Weights of a small transformer language model: 8 layers.
Each number is 128 + 32 x the weight over its row's rms, rounded and kept within 0 to 255. Layers, rows and columns count from 0. Numbers have three digits each. The size before them is the row's rms in percent of the matrix's.

# down: layer 5 MLP down (transposed), 1280x320, rms 0.0398, rows 288-304, columns 160-239
# up: layer 5 MLP up, 1280x320, rms 0.0398, rows 289-304, columns 160-239
down288 094:083175123208129113154151157155129121118080138105192178101122107118129159071157085093117100111130146166161108132111129115174132092070158115171142173127138103096085099142123114121113099151170166130153090111127120092115144128079134075170081111
up289 094:153151117121152080097108167049120091145111154123109179137125151124157153115155126083106113144115084137186158145141109137077138165143127104091158084140147148094097140114126107136130081116122191167091102101135099142155188120139114092112055085
down289 096:155152148097073112128110146116095148119136133153188078121063098129078177108091114129142132105119129139181158180131133083138114048153140168137119173113129151137144146111094116157103140164167126178196152120050125147134104159109149118174145138
up290 089:114059103126097198123168109097149176128142087150102092156113132106091122137087112128159115136106138133139073090130122134107149141178112108120163109110178132142125195183087052153158146125119129165115184131114086089138128122125131085182111110
down290 096:156172130132094090173146132164131088096143158127129180158151130140086125190102134138138115140107121103093152129107086120079128044130087117104108123176131141092157173089158186093174089089149145164145106154078156089121160161126160132089143169
up291 100:126126085195140122064118165088143200098098124123076074089092161110142126126114094083087094145101157153137129141105142110120104176106095136147099153086112107149144091164074181111115151198153136108106199133146143122110089169153173125100093148
down291 096:130168079178060118061162154138217139091131095102165089121131137106115093079066096067103134115143157203125127136133136068099139103100154137157170158129139128127120139112100100166117166139103119127117135111130126185125122168123113147179096146
up292 101:078190137132107163139064100123080141171110092156095118135165146153134121158140148114115104155127107133119108101112114123119209081154111112119092133137156061098141133123122109146155101121111121119188087197112152029121135093151136198148089156
down292 101:108161110076106181098124182150155099133105054077172149067131122153164096176166103158098072117103124144141099103122142076138167139143094156157126171105117145157102056137166130124136124176137187129160150130211149089099178093116123157109146099
up293 095:154190158168104105110152120110120114187114141163169134136084088076159127108120116097118135124175157182108076167117159154182109115114105151127140137064126159105174128152106045154200102132125172170131122086069121150100123125126139166151150188
down293 095:109107157123145117150116227218058164118140162102069134164175145120108109086142183163166122148137137096114129125144131094142089141143128197197152120147192138101097110107131147099147150096117139129154133107124134126150109067125120104137115089
up294 092:054173133148125138116124173151165128120073088109181111140114151118162131110084164130128219149082107196183113122061118159131093132139122129104099133134069081181070098088127104125150145149172076151087100132172152069141102140164159101082077118
down294 091:203115113106108152177124209148105150180190171132074143165126194122169192130240090090124151157123081112085114105137084152121150141195126133099177136108137102106165123155091158098133151139034128120094200160193080125093162112101165126163152141
up295 099:109153130177107141143061162157119117142172128145129074119096167100178127139088147140184184145114136126130107133069171147122126143100091116094135085101126098078115097103146142131180137176119119111150126133108125111071099180171135069145122099
down295 092:141079119074122102147101140094111111088138126161125156130182119183107151151116107151115105137147030121093089144155062113110142171119147139213084135105121178138125132120160146123078134138173167130066137113162152141133142147127121086091069174
up296 094:149162176128105129159142118124087114146119146127130175134104126092141125074216101112113102169128129162103118092145175089152133142131156125094162130182157139108182122164154084100149121098172180136086172115143156124159110096101126138100082224
down296 096:134100115071119111163182133082110098139168084133133115153081142133129125121145124135175104129171146155165083200146123152158174103150104075089110118121119153142150101131143149110146112104146102160113141110105119108085140102146090131162193155
up297 091:125142122141134155133122163097131137165117109118144108108153138142093146099092141118141093164130103105142145135120175112119171124171095113110120112118111194108122178168104096069165095144164165150141157134143098144185099138136071112130176143
down297 094:141115147061118154162192142120145136110135177108076101139180151095194184171111128152182150098113167123118095101057083115132102101163120102176131134108122070166080097115145167122084094123136062123077138113150146072104145165076124139122099104
up298 106:168100098173136166120056101120089108134164136094131160107116145121175122158108101153050100108122150151173114100137100139143129095142112104129146125167135128141085107091112154102098158144109131145095067114101200147110185122157126118148072169
down298 107:159112169142140171090141140117136166161136142136145123091141128164139125203117152136105083124111153096103130140133130133123086089120183108110134168142092156134084117158132086125144116186105229170098080179147106146098130098128200060170204101
up299 099:088146185160125125066101086143141166125050099132107105149085129062192120108083181129138153133135092120192122134130144127154056125147105150071121129166105166123110132138124105088066103158159132132107085154088228110149130136174145114090153162
down299 097:130092149114105106126133104178131087104096166128133137096090100130109134094144155183137105115097130087148199122080160119118118128160110140075121152166151114124098134141094118089124125161129019136143112153153132146097153124152158152131107118
up300 102:085167142161137163134099121194103104172137088090134084132153112118149154187185165192156168145111157091176119124090146157165081138182090124113125093179136135127159160060133140110095152182102140134141197110186109091173168144168129141119106168
down300 091:146165102082113140051124090195085160084171109162163130177156157153073091085112138174135179111131084088135117187161105122103160118059145159146201119175117127190108071109170140094157094161105155124125053146125106112116143124075132116132110110
up301 088:122060100128147167130208182161061126154139048136166081122047160097106143139136176100099165159133163144127095089100130142143163119151130124047157098091135149094177136106136065161127106139149081171182102154143108093065116107102144142116113123
down301 099:096171120128135113114140068125135071108111203128107091161155101115136132148128151154139113151127078119153118194166134152112112173136164155220097145158152085103114064134203151161104126118099179208082099119104107128104176180126164074171174156
up302 102:071103082094145185124077127154156125160150107116068089125071085127171079123111150086147152100037117166143119139085128100160117110149107110091123086083134169105174090154149137071139134100133160120148100111137125055121130084127110171207140057
down302 102:047168165066085143092129121125140153181179128102127118142130145124169133115099115143169138136075081133123119226167092133114079134195113090123099142129111179129161137149235145121095085122114167055088150155208143086111117160125117130134128144
up303 101:121128146120117105137122179117121145144067122140144119114081193172171149124084157153111145152129161070091069154156161156116146101120127228136109137144158076081137153072121136124110098131135143082141094166092169093187099150080154146125137135
down303 106:088075159142124143106131140141098166129155146135128143113145113190079088116161156199129103198123107117146118038062093152195131175076138185174119095098168132099123089090166126153077188117192088120118152113172120138153126116168142108140124143
up304 100:159120158128139159181100164088118165167117160076140112073092157186121073074142087136115165114077130134146115109221127165150087133089098103092147154141159124102143120097111122165133231104099169104133164132147080182193079122160086126134108137
down304 093:140132103149172156133124120145107147160147120102187116146108112122175123108157159054144149113158180116130164159110104145083080174151095128117134071113098128192137112124075121105172141116143070095090133153153088119166115106098108125141135129